config.toml
d_model = 256
n_head = 8
activation = "swiglu"
norm_place = "pre"
norm_eps = 1e-05
rope_base = 9720.0
parallel_block = false
init_std_down = 0.0
beta1 = 0.95
weight_decay = 0.12
decay_fraction = 0.856
seq_len = 256
Each number is 500 + 25 x the weight over its row's rms, rounded and kept within 0 to 999. Layers, rows and columns count from 0. Numbers have three digits each. The size before them is the row's rms in percent of the matrix's.

# k: layer 10 attention key, 256x256, rms 0.131, rows 159-179, columns 0-127
# v: layer 10 attention value, 256x256, rms 0.154, rows 128-159, columns 0-127
# o: layer 10 attention output (transposed), 256x256, rms 0.14, rows 128-159, columns 0-127
# q: layer 10 attention query, 256x256, rms 0.133, rows 160-179, columns 0-127
k159 102:509551506501509478497533488476508501496544521456501446523547508478542481537501532496468482554487506495524487481469545498492503449472542504495501506509480479519503535521491477470467558494450503512494477486502504511505496476561453469475464460471515493441550495490521532490473511477501516529496475499505513482495503518519537506485495504487472487494506503501469526489449492510488475485543
v128 093:520511509472532504457491537517515472515502484516547495497491476506523515506510492508491475537467502444465534443501527500479493521511466513522479496489461465492473508554496469521489516500467529507513538505520510485491508479477484515523475503499513461507538476458508510491452496501554497473511493472509522485478492496537476513535475481512543504484542464469472510457479520501536503453488
o128 100:516469507522505511513535475536493538498504524477441507516487514490528505509469526505465532500515510532511484504487520483512566498529540495489517487479537493516532496450455519522480481498499490553494492514527510517531478464467494458553511459498511465491506515537523508498530503494525522539537517467490461491532496482514506507472474507498491495488540486482512522525429506507508463512494
v129 094:495504510483513480509502504529525442490498474486504484513484470508562476562474525455542504500504474537512493497483459480552459468505481519495461479504457499508514476530511495473542528472475428510501498513501514486475532515509493522526513464518528539439499496445471451516474461481495490487479455506497487507476489475473519483475517500506466495469507487486534489519507556533488497479470
o129 096:486535514453515516502534529489528500478482486520506515488470524488485494545479496523530499482441551479479512483481518521526501527490514513486520538502489505493453484502521458503487524460468543491498448483482525487484475511520514492507516497501513517505490541562504567465486545534499472487530502502514502476507533495493449547517464510465487462501520514495506514512512504515510523461488
v130 085:519508526493496554499511512545519511449504516538516508481502519496482521502496510529482495449537461530509520553497497493508460470515551466533492538483516489518490485505490499476518467534451495501467485505526521518479509504526484510486491513485475482474486524502501479497495471479514516493535551517500494493507479517510475451477524485463515498511482523501567529467511487473472518499504
o130 086:449524521514513478541516505472478488514477515497509479494505489503492500456512552432501515505482492462473489495483501513453479491436475502524503503516500512464501482510535493543545477483516529521501517488470484459518480497489479497516527533469502516482512497537537517477440488471503527488429513523476557530524536485501515545526465491529519468455486497509453487492566475506489481494502
v131 089:484526503497480518533527562529509513497508470505482521508519435463498470503479494491475463467471462503495454488497445502478487504546576514498465515506516494511538493476462461456480534556467473523481492497517530442526522482513549509536486472559503482485480519499496526474500515535526484519458487537502544509482448464541495488494508481524466494507454495503529490517524506495536515448506
o131 090:509505534465453505494475489536494521486530514476481531526478514515581491449501503467538493481481573520490508534515490519509484509471504491530514550506513500497490498489558478490509499470471485534524521441442495502505468518493432500548524502517476520514495485492523493526509505491472534468490492522508469559515528524477509505495493456488533473493531504533507546490525517500548507518511
v132 091:505557504508515477515544519508539497525527486530532500521472506498516471502477530520545522502569475448461491510492452490497504516514498502506501460516515496509487493489483518515478488449494544503489504464546523458481499496520543472526515467465534524490492536445535477542516484519444472528528482510491465524477474529510485533495523514473518541510482532474534524508491525502520521469472
o132 092:509500515473526524501489541483512527434492502521505478501498541478501502484512510515516476458470528538501497494546496509513489469451516521477548508496545513501507516520508445520552540524491503516462499480478505477541478517468458509505514549461494455508505477538493456485445501503507484483494551516526501492498517508501509475496536469524457453513527540502496540501495506478507483501481
v133 092:517508501517520521473481493508515479496526533520474512505532537490478525511498540491517459536518527554512508528534525473519489463535557516502518467487506523481533581520484538450510515496499504494477470531490551461473519507526477513532522470502519469489475534496461524464515484459519504481471464458511482508500489473524539494493491491508526463496505500492532507506520516490484485503518
o133 096:470511471521501524584511505501495543525489462467513517503490499518523490499513520460493469477477463456522504501516494535492533544518517492452465528504495474522473442469528469518474528455454457447492522466503468489521476473503487511462490510518472553525467537475499522509482481484538457458534475565501499495491500482549485500477481550492498478503499503504504512536491493490540547492480
v134 080:484488568529483467465497510433499517524507514500489496482500475472422499501502495540535476495502472493520558509521525486509531482532507514476515567481480488549466531489500470490507484532495483483471482536475481508477491539495497478521474478485500476563528506521519525527477485540505479481485479488527489487479497505468460531516516493552485493503465490528455473496514473507501515502539
o134 083:502531510534498488435488521496469492506505481535528501515507469466573472505490536435524505503492443509481485521495521485493492498503490494512467513545539497472498450511496499495474499460550520475489516496537507506533517489503516476510549466506493521510468466489496481538468471467520507533471495482515520535499494504508546479472490502489490534491495501466488525475450472465446461525465
v135 087:475480499504467495500505485527476460526464500491481473472499449539527484499482481538487488542518456528476506507485482514478451443439508518499490522493509468512522488532479529454500487485536477509533527485505509437520533462543482506483512478433539509502502527485510490493463490490492517510465531506517519489515493489519494519535509570494485511447518421465472499506494512498492499503456
o135 095:489532479559522483463574567535514488479507513498480472493480537488473531511527536469526526490499447472494525522492461487518534494515481480493509516496530536472483443459425519518518457514500531499463508488492460547472506517483485489491473533524497472522483503503528498488550481506503515524557488483486475507512483530497496514464477472505507501512548527518518513451472536504495502462486
v136 094:468511495484508500520570531517498489536509504529553535554488531501478505468489496511500531492497527455511508499450483475488524482493465509508468532491468529495502499500515485510507441473514477470529483553471501469508500486481513506483521503520528505503511471471526462487505483531506562493528511514484510493499539510514497488505457515487503513523526496478497550522481527474450500495497
o136 099:523476503455493505487466484540468491489461481506512496471512466513511534494525475529497470505520465565528494503542500485482519539514483524500540489495513495484493535477494531521526504550534519413475466528512465481504523505498502475501485473480463501486491500509478484471490482500514503494477500481468522521494482516505484473505498480540492491517505507465545502504504494528543477466524
v137 101:462477478477519505517520481496487514495477510476444501486486518500509517485479459540446528421482527504459538530496476510535513527453501491518499524509491508508463489483492496497523479502577488507470505469499486500502542533549478478482483572525516517483479510466528490526534486506491472485532521527448489490534507532463485479553492507501486497508485507533520497481492483501512494496512
o137 099:516509500494510462481494500485516496467472510548488494499493498505496494502468462466475498554488521527515477434499492520516463477494480501526518513478472517511546509495474512494471533540480501524541504493468466492528513503467495552505486482473517476460527510520477458529478498487471522505492460487547492483511455515528498463501543494528467530528498508476474428463488539535471447498494
v138 092:496493475505510471533529493500464513504504495503519490505512544547464452522518554506532513508483501485493504555477541494508461486494506513498482517448491533504482511489489510510555500489518473500506497450523535471482527492538494497516502469479501559508509524455522515486529472492459483487492522509485516523478493555510468474530455499505483508538512494461506519518501515521482522527508
o138 098:514502480444487499487477524511499494498514515460528464454493481477529534498510472516507494476495494530488498497508489507527491534474451522500542493516537459517491465496461502504509502504459496459492435523481424517500488479523479524481480499487467464501481529509541447462495491535515459512516485473471464486494564485503498474505521490533550501479494485481447505462504488478485497519487
v139 090:494539487475474482499472516484540484504483499505519572496487467537496496503526488473535508465445506519543512505537540467516499556547511518525472503483467484503530468505461489528512495534526520497491492495444536489486497491516500486555489552480489491511506490482525478485531496507493510448435519481525525493478529512499463526509509515472503472491536525496567558501471493519501483489476
o139 098:497478522495491480511543518515509514449499500463519484509515531527505500503481484496504527520480545543492515494476503523501466508469484536488532529543526526534499476480529499542514498527529513493486503510561490481480487472462498546491470459505473470486514476539484513509543485509468483488457496480463508497503541492466516543458463494491494518487461500514485486474508485475530505533448
v140 094:480486510483462485497499536503530465492486505523542522519473475504489495448470535475506508457507488511508516546459510484475534509502534502479531492497555482473516474503472503479516514539494485479481516503509553529535473524536495505518540514503487457539497541495481492488497517539484486479515461546507456492515469475537482500514486532457510495493480462514500495490513514490474425519497
o140 098:544513533498500478526522494543487548515485531475457511498505538466513470431543501491515479518473578485477506505525501497537459497509476491480498491517505524497543526482507510485455490469486527483489527517458486504500456521470486517486481471526470494510503504507503489494477502437472502488457544482484546533488524526472575521494474486515497534506463509518481509486514498502513536505477
v141 103:514511493494465453528534490467533514547490457511491495441481495505458515507479482535504523461486496449510499481528488481539527523495496481523510517502534520523462500523468462549518508472515518475506500508547449498490504516489544525479488527510509482502484504484479489551525496532505491496545544521492515517537498521482463507480442522461571541512512464503515522518473573481485476519502
o141 103:513475477547514486459480473445490484484519475489490505532504466496523471539529486537480533531507489500534529471514501483477493483502467503495507498497509529473494502510517491504504475504507490496475473503440471455547488506512525489545488488449530500499490539536496483481516539488480504528487511446489476510503521505524520490530487469530489497496509500491456536493475519493472523518513
v142 097:490474485475542540524474525542507519507490499538495505510469511502525500524462524488523536515488510523531523505530464502497528528504500502527510468444475490535505516477512520446501524522449485492488528513485490499492502503537492536514540516502501523539496470487493502448493501515578510422474471509447484496456503520464488487516486513528490478527502488515470474512524515449511530502540
o142 100:539470533495481483482468442494491533509472493503471505425519519452506516479482482510489471516517504517479503547505482498521499539518498481490486508503500486506432521518519508504481540477443509524560533519473490519518503505491530466499509475514498543474524520492513532477528498502518477474503443529472469526500456499514526522455471498524506504515482487522517472530517525474456455495458
v143 097:507453534515455525498479509531505503516495479516468521525517498511491478490509529528454464525513518509502521492524482500470457509488491497539468470476497529537505485545496509510520501479489510522501483506535478499518481503508487500499500502471501496537469539479522525494517511472519464491509496463488502454474497461469536496467475461477551501487493468491512493474535500511453485520506
o143 096:506521545464504484527516495482488529520495495466486482465468476547495507505515498488531533551468477496498511507452504490501484516529504551485499517477472477508470468479519488541511484501520457517492540490464515505534517497510486510486509459489517502492520541541515504513473523453500493488530493450499523452457539515483488494491504484487506463477546509498487496501448509502522522497495
v144 097:532498549511518561524458484497533497484531484496507471486492478487526487530511475514497499528505491509509486475522491468512477488514467524529470487513520483475463499526481442491547512496471468505442523494476480508480498523547526460536475464479487461505502524526503521518482526497522488502481471470526467477434459508502507472460527460508549505496497485499461530528553493504472528474460
o144 098:481575459515519467479507498504468488520478481510498527488517479513497462509518557455539503470509494500494506497500493526507488550474503548504459486518465501513446451466496498511475469460505499489481491471471516513526536486469510514468510504516537506515501494484550554482523508526466504539486515520525478520508515457480497481516482464484491458501505496500505535447499493489496510472521
v145 110:499470496505535485494520496507526512475501497482494502482493477509504492535491444494543525498516454505539492482473497467511469494523501561519502482497463492525524483541482505518502521453510464492524506457482508444502467541505549481544485438494487533550529520491503503509504531495495494470479471466517489538456499443475476497496512501521500506504479490468500494501524498537490473452500
o145 110:496512504489474531489525500484493488527514492537560541514503495449528514525503517467515500512492485524463531515509505517540484538525481469468504541522502500489496433458543509466490542451544525530473478496512513518483491499511488500479536510470530504520497508505477474452498495529556484528525509527499502506478497545506508478520478516490485475512497535526478548457505552518523481515473
v146 100:489540520507477447490478518504511516513524512501509491534481501491544457484527528471455514509499493560515480545521500485498504526509522537507466483488502477494510492548474530458500503438484483473479501517533510551513509512525491497467536497530505510469507480517515461449497497505526469542507491511501501505500532493524491464460501514486482478488482526504489544514506499541500503510488
o146 099:491510489501514505528514546499523503504510506453523535496514459453471561542485513477491480443524476463508543494464512480486487471525517546521486524546511476526493499514536496534498508510481492500526490486509529420482471521495492489495532501473490542554507523483487503515449511537466494478482530495475546466498505498492445533500503480460485521502521537499512498523488475485470541501483
v147 097:503476516516530499521537491547486548540494461441460509462503515481510500549517477474475503503506526475504526527486506511484476508460537511490483496500474520479513474453501499531504503511526496510507514538521540487452517536518472515461530556465448477514477481493442440512517499505494473492465533536476498497506501489493478484483470463526505504487462501481517497498469498516510508486495
o147 101:519491475475468483483508485475500515505491530514537493508499497516517505501503502558465489570419480508505492493491458502507497535466511476502512503510516467519515487561508500491526513512513514488528496524464500534538496480523489510483448491496547471524515517532519519509482512452503531533534515483516502489474518516516507489551500516485491483486519537464461451480539463498497481462519
v148 089:498459570481579481454502442523518550516514484477481526481501472513467519505478439549516525443479493484434480488519557495498495454450538522467512511511492475485518461503481488503490511516482488520510526512492489511443507468524501467503502477479451463512534491521455483515493529508454486494477478503491505482479466502524496467502497457494506515479489502515483475474499489502503504487466
o148 095:488473444536472540488513535475509496477502508501479511493545524493532487499504492507544480503497517502468493513488475496505508491497494494495481452478500503471503479479525507511477484450520520480476545487540470494500477516489523514490483499507537471466488517491526534477519481463543519517508513484563495470502498534513574489488471513499510464515477524528537503466509506536498524507498
v149 096:497464484510504465476490517474487514533483458547497520529507434466477505475533529505494506492485492480509503477517532504508508496492453490525516476515494506548481579487511493502507512510504517525508475524458468505473488530434503473499515507472510467522524484544525476562505512510532554500495492446461499521473500528541512437518494512469492536493477484531473493509501481498500495483496
o149 100:502541495520475512504487507453539503465486455514494514528499487517497483509451508481515478492492457483519503495483494463455487517542565517503481521463538509532513483472504524488494506467522497484530489519553548499470546487520539443458482477481492503494502508479490483519506514510465501524483458486521509496502522501514502507516478533487487486495496494489518536534485492485488493505532
v150 099:509493489524510552495490459509495493466505459542477521506500504459480553478513524499459496544526495517486488532515529555495506449535506477475480483471476503469487506515526490492527530546474533485478525560475549500484509567469498498516549508517479483521555520506458510471461541417542514479471486501517498482487481458489534494511503480491473517492484506466481488510499506519517447475507
o150 097:430507512482533517509525516513489539537512543484527528493509468486548483516474499488491475521497515473493488489496468496500481518505523503480467500503536492485477529447525499506424486464503452519514479550531550493491498474549502489491502515536488539512509495463512540465492520528481497513484499559466499522507493525520537521494465499485516519502540484497517506528473496527529494475518
v151 090:472524502463520497541474507505521471525498504512525480512510531509500516482451544499515493495499490519510517481497530502500462549454515521494462457491531486485509436547489551506505470503510487464511499477504517501500506479503496497548506471472532549522507513492515509498489504506561528520486482485492497500475470498497541486505537537502505435454507472492513525505505529506517525517500
o151 099:507494518469504498523532481529492472505507471477447481530471484498519546521480485468465502502489564493467511495498513464513512506535514518494463506461511514577476490537516516503484531433474506498496510548519481497481495507495457476485511518483447481499516519505457526484513474506479467471497489474538478449476532495500505489478450508526506519522493493486506463485538442500502514487461
v152 094:537490464546477523484456500510501519487558521506495517465516491470525495517481490514512461511523506469486471470501542497499514467506487490552471484496478510500469560468492471506536525503516537510558499521481463484523499502477539545472521483479499502516509485544497491523462480540486494482495534476484529488482505501521473531478509488519507541495531461526501482502507489489509485470464
o152 097:473510512503502475480460456457533456465511481519500501512481493520504497499519516487488501499486488526491497518540527506522517500519502534467497487498532463511464470509538506464524490483524464511495491493512488494440504508539497447515500494550514487521502489493517506477511524493507536521519509511533508514521467503510496512528487542519526419501510517517546515494520545497533485477529
v153 093:503547506507505491504475471535440483524535509563458455479535515534481501544503546484464504497532472524471500489527478511464527509501499485529489489434485508457493493486578545523514475484494493494545498522521531473491520467518498510450538503488476473498528512471488476483494481523509488516482496483508500504517480539499499521538470535520495477500499516476495487487450536500491524473485
o153 094:516451511487463500512523537488551491514468525474527506493456523475491534521483509495502463509489444477531507499495458518498493490479511535502533491500534528544500447520516482502488500498506509483516482494498496526495529516508483539540508512539504516520501512531483527470488484516489516498497525546490468470516503441489513493497512482461481496577529488488508519521549431481476520467484
v154 081:519452562513520498479514496509502492436438511461504527484507485485496465521497478504527477473490452514480476498512472535489504517490525467520514496496516502494467530461504487434511484524508506483517467479512490524461483519539503518528469491497479534479537487546492478535461529505486484497462467455489487483463512487516470501475526495504497555522527504496482492517524514468526517515464
o154 084:476517484508503522498537501555497484503538471493467507477489498497520489513487531538489495467491561491474511505492484453562508484486479464462475491530482426470520499540526472570501488480499460499516521534532514500481506529519493465476487548522526459488487513461521509502511516482517479552464509521520500557472462524492514482500525496498523481483485472498484520494520498496482462514539
v155 080:515557523518511469509533497557530431476473509508495518495505531513487525469539514504493477497499487555508473504497468524519493492523510537497438463483523486492466453476435553520517471501495494504481503429498478565489522497489524505505497485472459514484459530508490484483496490514521486534488516477464480505496491482473492445479484504483501531507470470515509505487519512460464480495529
o155 084:401511491532525511454524529507522471507468484499514476494507493510499478499439527482530521514496490462484548487477510466492511487496525532472482514481490502481501473538532462484513505478474506511503464510516471463510438473520454498456507543482577467501488488490480525483450495512482521490514492481510487510481537535505497513502494484499490526524473538508466495487497465541513535536464
v156 091:493477499463507517447500489519519499526506519453492525480473510506505480541442510469485521523542533493487520484504476483497488506452473494480509522505506509486551513522511518478504501519508509529536497544498509500552493526532452486498503493554515506495499498523497504507537497473537519518464538540466529486478548531457525470474504493496494514533497489518451512532530535512479471502525
o156 097:526531468454490483531512515479501525478479545500512490475497492434507502492519456531474477514505467459523471485522508503489507528520520461526474496518496499483451517504459521503490473520501501515499541497464489496493485536515520489491482524523495533526481500481488541457501516522498559469496492477501482485503427512504508493492528520495493483459535477489502511475485525468473482463485
v157 095:484513484505508534471485507512532468538501490487450523467511511510469497502470497493474489473499465520476504512500485552489531538484461526500471520507450491515550532519503504518461454478487518517487499510463500463499518473495479523476492517534495485491519492458485488500480463472487494509457515515493486500472525518483491505532462508560514441478517487485523470502509477506504509511510
o157 096:478451460551471508515520501521470564501511511512506505483493456474491492469516469476486514511487500512461514473524478511482554487473524519517517484493532457483515435482462510497514582559570492493526523507485492514491490507522489486509529511514506522471491487489487534546549500493490525500514503468503508473530468504532516522465490462503488498521510528514465532455499500503508497480456
v158 095:530489521501509515515516476511491485527498526519525499474504509507506486496515507466476476500513514466478516494507559475445486467518510482551520531494457516519507494447479530504524475465504520493516511518513489506490506517501457485518505523461485478498494440505491496493531500459476471501505488508502474494508522510492511512486538464491452482502526527529540525545464465521534536554505
o158 094:467527489491524467495468508484544522489575476499510514528465529497527512524478518493527513505456485503565454520526458544488515488488500522538476487519545502462477497554507465533515495520476489473497485495533493478505500486467538479505529494489495496448530480501486524507518487507536503521478526493531557510533492430491474474492479487509516489493545507516501476485518465488476554447469
v159 096:514484508480489537489514509529510480526516509525501494523505487513550486501478475505509499557524517491492511456484488457517479523460454479516524521467538518502504483531527490539527541477530490520531486489495478508507430475509515480427495525475493462539529449505488499494492477475522523509518500481499503449549470503483517457491457485495540553519513512523476545521504498517532480508467
o159 095:519492497497463487540484488474501518458529492503460521487500511484486523523511516509476499471495469516526530523496479495488499476507492474525482458567477515516544540491473510529460492520479523495450498539492521449488532499494508485514495452491515482467513509514447501491495576534497530513504494478496460524406480521463493489489516514508500489497515505507530463479485532510492520430532
q160 080:489517501485477538484498532532550498520547503511492518523502519523492473475468518496470478509535481464534546508469510539515508503529465511486514516470516530487516484484487531493493471542497528473478532480444513510488504501504530494500527495521487467490498535497526477523519492481521507517502478472509493500503511502483493552468488466485497517492526513468495497528446443505488508502523
k160 077:487496513474521464444463549465465466464474531501549514477474501490474476486495484482512574481492528483511461521542503489450505536526492473509459530506480485507495470492530492492512532520483473482521516534554510519521517472484496485510532530498507495513514520522551508520507485464548537537524469520496489504471516513503483463527546520473503508495491475522528518478535488473498521498507
q161 082:501516483492482486518478533530536519503507503433502494507475433517508524530549500538451486501528483490509505478507494560488486465537506509500494508478502555498500515488509505470503506525487490503487511463496514503501532507515512520472536473458491480505506477489498551488480486539497479499507499513496473476505487524482476518495479526551510496519516522508488509510499506467511493479522
k161 067:472483488504485500520524479509477493491509473494488518504482515506500490517517569552487488482523514487433501484460479483499446501538465474463486472511488485470446490493522477480428515514511463470487486489534503479489534486516468472514505481518438515465539518512515480522558529479488531504557547488540546492482431527512476467486488477456528567483503465490507484508507521525489477479488
q162 083:489460474530527512506493454513499477480508482527478529464517536494475519543493462501523526523449515489497500463499536482495503519435529474434478461538528485482477515523494487523483490452508489521494467539483525470480489496473479501507460517510513519546491491461538501499494503508489513470466478524534548491536482498520525477496492488476504499507485465478512493509527504508495521533514
k162 079:525514478521495471467468520535535466541497512522489490472479466518515492507527504487522469487500485476510462533539527509457480525494535523556526509525523499499492472495506516503537493517497556516495492534505477525478493492470542472489466480485555495513502483548524479456494476496496518502490490528448468485488511529536509518535515520545495471503514495508506466509498528468544486510497
q163 085:489490481482484498505522543485480549481495482531487490491553533477491524480447486514507518530498529480537519530474538460516507532479524508500505473499468514459528487476494536492507481549538501465505523513506488544535488501457544485500511510525504467471517515496506480510510523478525498495525474461468496509478534508476516530503557422513497525467508448473520488511511467535489519530502
k163 078:530481561503482504507471481475479479467499537491504516480483499499421448509507521510536529513436487513455513540496480508514550468525456493496487511521489494526504474527467462474505530460522508510534529517503535505500501468478464540486560521485497528448526483514483490486514460493488508508540472490544522528473459496465485466497528488524507477501528495496513461477497490497504463487487
q164 090:527462538500502471527540482470497483501520443547507527493505504516512477527480486507481531486484489518515460447498516476509520499471487488454469531550512494525474510493502451537485511483513474496470515529512491488509493540498453532465465511497461519545483468491495542473491483520481554460462462495489491545469534494488510478487526526498484504483461479530486516526545549506480436509480
k164 081:501486502554546489524492477481521503542500536496501457519508492527493490503504491508474489478473516494512487524512498501441523504452521511514512477511475471492473487494514566520471508504474527514517471516507461541452481529513539475486468503541537483505472504479495449524477546502489478509476518547484478421556542515509514506487510552568454493523488495501504472516511500502545533553538
q165 086:474521510515482455509517480459473529546473495479447473491519518483530508507507493530484468483468517463492486507485482516529495483509464520509497506518463502531468548475534537517488465520527569508506484539526503467501441484483494518524502497484498513496491493486483502494494524496449483505486490502513493486507511519528507513467504486483498476508460512539477471535498508466495508520504
k165 084:551528482472499507564483502489494509526504492532491481516471443471502505504511466500492511489517530506496496565516475505487516532533509496531512535474508514499479493489545495479520521497468532543505493519481464490526521519496550470460498533493519504500517439497532509498532515510478523497489525541494524498460502531516501475550528503497496479523474520547530496472526551502530482483481
q166 085:493507460516494522486481523520469512477501523488487479496545500480475520482509505492494479516541546504495485504493519463506443541511519511508525501485487516493488496455500523482509500557499482508525511460495550539518495473477544480505539494488521481461518573490519468501534465511522487509524538458483514501502519514521503488479518490515517515496562512465522454476483458503517521473502
k166 075:483472526494523507463520490458439507543494524496537537482481500511431454497492500497510538490532475498509515489474510506526515505523485520452457524460536504463548475515518493524458491483513467453515532472528502496524515518506484493485548519503503479470494472456502491546489532515456520472496496484558535513494467517466498483483485497494526524520535501446456496473512498524451512460480
q167 083:492505487459497486514511531512482491530480500487529494506490490503456506486533503527490522513493476509513502492510517534492499498486495492535511494469497511515498504477474488479509534478523496436463499513461493530491544476535522469510539478506520475488498467500512496487529443445514508534523498482491457490510519502475537514492472486508497525475521467488500516468504501553484486494487
k167 089:471536501468498491466546504506512511426490483451491535507466549493508495506503533549467547475528499526491502501510505504502503477464509495492509501504502463505533515488493494483469502538515468458472496473472491470519501497491462560512466455464459503487491529473500513498503480458483550531548488486503507478531560484469485503489492484503499486483499490480473477491464470496469521511499
q168 083:527487516506474516500516493508518470528498507541501536480505495520481447520534492524489521489468458496507527508484472541520503470487530504504500523446516541472476460504545490450497496542469507507495560513502492519517507508461557498508482487522504503496512429525518503512514472472552498493507511507504476481520499497482497537526548528500516483523505499463484541503505492500494508488521
k168 108:470543469494487485481500514505515502484530475462486531501508518492536498535512495509463536504535534476486451461499484519520463489481523506515520511497487469476488497511492497541523513462515480491513500533514506501524481500574498524513470492457490497490467562493458509483425479497478481524532502499524513475526563488515529508475450480495519469527473504502436505486497496493498479480517
q169 102:492462525521550483529486494512525485472517458488511518535492441495506505516477507523453531498490442516461473429489500496501514495496491474476491502541519530497522484528480459527485534518512497546524482496501487477498477526522478533493525510538457491520477433513495513481479515513471500510482481499528516492518523468511464522522488505480496493546472516537497548474486524488556430501475
k169 086:472539484513475509501500495492517503458475515460537527498532535492567516470501497499503501459516534512478472517501508501482497485475505510493510493517534512471500511492518493544546502495549455497504476507506420511524491537496480529507470498497492494523470535493477504518525474522461519531502510465520503495505505535486546500486441493567493503515454486539499509482469464480532485545515
q170 094:484496510523506464531506454466471541514483559488527527509462478486494496454492482491521495510512502496550522506477515470525477511462459513486520471454504481502510464481519494496492513498558503465455537501492493522508535499519495512537489496497537483501528467502477469464504503492499542463549525487470462525447496481493524494532465497519496513535505498477516463529519524515498510525512
k170 105:487512471503510499544532505500520510460543544464493490531518484501519517481495511500495524516498510516451491470502488494518483492462549507532515481524482463516519495481525471485534526512509516511483538507502503501459479495558503544460499451456519473499464520501520495483446515500480511491479478514502522500484528492513501526528493483480503529485529518508505477451480511512548506501514
q171 103:549550523505474478532485539500448478461510483502510517504502469500508479492510503484501495463535506511516506478504532463500528500516517505477472514481467472516504555478469507520527511479478474464474449467532474447494515558542529497499537475477516470530474483500461467500477518513549469487505518492461497516499521473515494460520538524512486505530458506533517521516489505518511470468527
k171 091:514522456513512535523505515506502492473485462464483481505514472515516490517497453508481540491503485477525476506496516493500476474539494480486479499458473510516549531482463478497453507479477495534480527528498518444475494464507490497450492473481489510500475505504469517521476461453513508498534487477494535519514493512478500469489517540522535537523475533481486515475499485527513472502512
q172 109:495536508503479521512500521473495511446522524487509490479548523500514509501504492470547541467515594482475512549506512473490487518512493471489474482534485487495503551449494497492508470480482477507454587488467508505521484485484514512519508484479531528498514529486530451503522507514499493479492553487458511504498542507510496475487487498506464505434505479509494513533490493488443490535530
k172 104:516447518477496526518491561498467499545520530485480490519516486497505520475504459492483434499501479485503506513483517530504498523556481486479489527442545553507468505509505482445503483494494550505504516466537500504499481503478566501505508489495525523522497455541472503501510526519503528503483477524482472482483490548529527490515531481505504526504501490484529468449559507525507481497515
q173 111:548506502528482476517513484539519489522484519499496453454496494494477472496483486488500497550511507515504505543478486545496499512519507512508518511428492516509486536450521563489545451486505503474489536502541504503437523504505502463481464492502493505510505490565501493490507486502497497505493510529487483471466465514474495516483544517504496530483481497512487439584534516493478521486492
k173 098:509510484515473511489472467498521502488473528491477493491476502527584484534503524487482542457511519500522466506569523485436520472476484541505536545514495507512466528504493482533534491464449509513521464500517493499496462489507472512499533515530471499508505480503511520480450456490489527512529525503475464477516508490485505495465487498506460510510509470508510516479474477491487495484483
q174 094:510482520538544498538523455513509475501523520535497495499528483478461455502529479490508480471479459535458498512478488475507514476547513528513509497445538490456520527498479506490538468506491492495516467519535518472490503524504470465479486487536498468499505514532522493506489484479562472481481479482480519459520525486486509520509547462520509465504502496506504497567524471498502488501494
k174 109:507515498570464480502518480513504523480480487489508500508498493546558497495486538437451516451486512477495459500525473496498530477483493516506502513492488510510479488504500465510517501486504470456494497494526480482500500487505496552513480525498462474535486513494487488485481473496468509523526513499515482514496513476482524488504483493542497485514489509498495552470472485457461462548518
q175 099:535480517479491508482475502428471510506452432535515529478478557450500475503518519457465495517463419499535510463499473489524504502511485450490459546543484484533499456511482464506486496516492493516528490535464513468512514486491535538484505518494475489493478474498511497488522490532521470538486480513500476506522487502493472470538477515485502500543482515489497534509513503475530503483489
k175 086:459449443484478516532518496459503508511499493496479473528473492502551491515503527483494500517532498488468500465506504513516488490475470513529540510501517518480502512504509512490487530494474497492511490477468487478484519521539504493522488470493508455541517463517514500484471527434516516478519474498477462471479503555540483505503484495468455508502498546520497474508523525536466468469500
q176 098:511538524514520478519500490493523482504488489527538516504503479485506502443490498475445518488470527475475506533502488527441540511500510478492501497507514484503505448527481461487551503543506477511496479506486432493508535526480505535510465486525471532479489492515484488476487521537515504458501490505522457529547466469516502493504477471473476493446524472494531515472527470463472505485526
k176 097:497478460481547508483426508472530471484490588487547535513483512475462485525529504504531483536536510493482517484471500524504465532535492480468521488496553494508510504477500487483527537518488521517551515496494492485497519520492480503532509506544494516488517479494493465485548545508495501523523506493492457450466454497506520488494487496522497508515489509474537471469497529503536544475546
q177 105:466492512449488525475495483525499501499573487477542499482464490455489528457504495491465479556463518500489503515515488550539461514506482526498515491528511501506485496521477531492542524515506505478522552486491460556513504523494454525469530466472470510456536507524495489493531501479481499533516476491539500486534511519478498490498503476502485507469497548479513479484546550496500497499489
k177 091:491465486433485487472502523493541482468508537529494536491476486473446488481501505484578522482492468531453496483494519523513478527505489519509514524478515518535458530462517490488547501521508494532484507466486502484489510526463497513511540473531520481476488522537516486514513474521494540536514506531488486500457493508499483485504494547528491522482449513521520449508518503506485516513518
q178 098:461513489485532533510503483497477502496527536495499480491467490471480492528479514495487522495522520510491502484476483570491508485498515472509486455491511448453512473490467554501506467518501502506490483508468500506482492466459463516467453520498508497480508498471515511489497443487509508485518509513475536475467478478512482544502495481527452497474485481487489565529504512501480488534489
k178 096:420522485468475478472497483502537509508525482480477516512508512519460516481484460513541533506495456501515483496512513479562493522532501464479494528530491467528518498527462452537481484489515449462453480475461505516501519503488504495488498517484470517449548491484522497529464477495470476520490482510513520512484523475517491478483489479506489566542475504486474513482484486544502505511497
q179 096:502482532514456444516472521498489469550465469503505502471500537518489479467547533488512508495509507460476492505558504519503478497497506502531509522490473504501512497528519489499525526508468567541514519537504504542522511535499496497517539500456483502522488508445521495500528502531527467510483471489528504511482518558523494470471515485517485453495512506513477542454556480513516487506515
k179 095:519439520510483520581475478473515509514495521518475526492505545503503532509511511495523459500503514525508494461484502471491453489490521485506547491471511544493500562512500532504544492490497489534530468515441465529496483492557516498494513495557497516476487502522532543487469504462453509480546534475484470495490489472501530541521530517502494502554494497492470453517516535486489445512456